{
  "n_kv_head": 1,
  "attn_scale": 0.125,
  "tie_embeddings": true,
  "optimizer": "muon",
  "steps": 3303
}
Each number is 500 + 25 x the weight over its row's rms, rounded and kept within 0 to 999. Layers, rows and columns count from 0. Numbers have three digits each. The size before them is the row's rms in percent of the matrix's.

# layer 3 attention output, 64x64, rms 0.594, rows 0-63, columns 0-31
095:500526484488526464489520522513492473504522539520513479522492490524561480489506508521504474471479
092:513533469499518483523524491505462484507485537511513459503485534478463536537496515555514507517566
093:532524484511500478476496526519516467546486469504447496525511556498533485499500487511505515505511
094:525482495528490544496503464499488528521502470488491496477498508507471496532471532517525534553494
097:485495498491512511477503563468471514445519465494496531480522495480498455495523470517473470484523
109:486489474468495523516486547493477503486496509526487504479480482511469490494493507491479511540570
104:498534508485532491512489521528474509465504509507503490514512524537544491454474499490530535454505
105:487533500523479449424484496502471479538463522489547490513500536490551474497493507535485504489482
098:478457492474494547543511517511525522497471510495482518508479433502446474532501475487479541477486
100:499521513528522519481539462488460497486527535502544472507453502491504509475481538528493472513461
115:528538531504524505485537498521487488501485473456550475507488509490483496459507510538462499527555
120:555515473519471502470485519470456500462511495490491542509496554514534475527492515555529503521522
079:545535481466466478521502489524485513515430455478507473517508533482515495516519522511514498512532
077:478517483506481507508495544492520469497464531548513464496479490460534504475486480471472476461473
092:487444503521491495490495467514495517473505498524541535446526517505480472487459511478489536537473
104:478480505492519482472498560488488455477510507550548499517516537455513521544492502499464510506534
085:541511511529515454493477481495450478482520466489525482501539521492533495486491469529481458522501
098:485477502502453519484539516487500524485460463499541527460484473485477524479460439514480487509441
097:527500544537499497525478462540539503495516521476499516511497452519484518481512502454491518499497
102:501486481499509477494528491518519504487531508495497493511486501502468509513545530495492516530517
089:499521498533512470468478490509471507523525514506507465504507474521520489462515525521500519483509
096:483468512490486498503474496477522510552499490515458528427538483517499502468496474456516512491490
101:534465504514506500514468528479485480488445536511475508503491518498477485503491473525508485513520
108:523474502497492477485511515504485444508493527503500520508501521477493490582525475521504513474510
076:497465479489487495497487502482492529498501503532469532446508513518483526499540528489543522551513
107:473485492497532485495484537481530471510455549501509463542513488472521503528534515512451492465481
135:535514479506446492515494473514469500495510524490456497477468473517521470492521511514509469514480
100:541550490514496493478495485503452519484468528475496459477487502476479529490518508539513450493460
118:528489508540479465481477516533463504501492460482487499488519479508522461460536496489510491483502
085:424507486473503469510542490470496481487500503480523509526478519513503484480504473539499487477502
085:511508521509500499505500490498494494522577489471447509517475486523469512467514535478529447504485
128:485514474522491500486479458556574499494509505486523506511500511509513488481498548462499555526526
116:492466492491532479504458516507523510526422505517478508524548488510523471519500512536489563491488
100:531492510484474531544539525500527463506478480490472542518494525497488492472512475468492499447471
101:456464539517473482514509503492485518531471452491523529512502477498473493480496484470502510466462
100:545521486508495543466518506511505481535461527495489482534466505469505498518488541504482508504492
072:493514454492497503478504499482507461510487535490466448530481522484511538531483500501512467503467
120:500543497498498500457449496524516468505481563479483440498477517493515517540506494505477494554565
116:494510494494498470503513526502533493472494464529523556506504513446473509461533448474448456479488
104:519504467507531494508506507511453529480533515505479536438499482536497473473490482538547473517482
081:487495476486514442522491463520516510509491506523536516511532492483529514509486516501522494478471
088:506517494460457508515504488468557488479469518512467502501496548494526487514479463494476537519500
092:497479552519482441498485463511475492528513479482533524505527483509509508481531499510473484475482
090:475489490506508516537503503503487476536507512482483483532464491511478494513507514477532475479481
093:518480519485552512501466501491505506487498511527474518480542499508528501485516545496504517523475
083:497463511507499527520469483508505506480502442500512528538503507472497452469470488454533494487493
106:516501491495524482510484493520531517517450454527516537513524518496512486421513470482481499481501
079:498553510502464513498509491511486521496483494464484502484496457534504530522472504549513518490494
109:491515467497530520466467501479526539481491534541511458498511502511537496477527520478501533469456
109:477503471433495508482519497491524480508453503535521474522465545475536532478510477442484476545467
083:461473507486503523509479521488531503492532507518494529516496455490480517515485464507513501455478
103:502473510545535474511509468526512509509556482489524562488515460499445511481515499514520482463484
100:501485505530498474511489461481559482532501492489519536564507500481498534528495500540503505456500
076:530535520509483475492479507506466497525475509477492451514481507461480522482501496510524448475510
123:515492516489462528492484487501469533477472483482479473473501508508463470505476498458504529523518
117:476499517503531507480503491482499492506496552510549463509514540523533528507499570494488553529516
113:516482533521469514495483523474481525520462459516518491506510512503535543470450521485546509527498
089:493440492500512483509488491454541482517501524532464523531504517488506494516524527484512490493466
071:534501536489530496491495441496465458495493520478540503541490532491505487507483468550503461494509
100:553496503487553504519509474545502513497507498496521472511513473484464545486512521498484502503493
118:487495471492509510490512513519481466515503560471494484539458485507510513546505549541515509522509
109:554504532490510488492517469509519467545496470477484480524513519507514518472538516504499492501461
110:485530527496509468543502501489512521453464492482456506504526512475481461544511480549485522494521
077:502493515501472483450467513489480510518467505511472500441534477529535496467510499473485491513469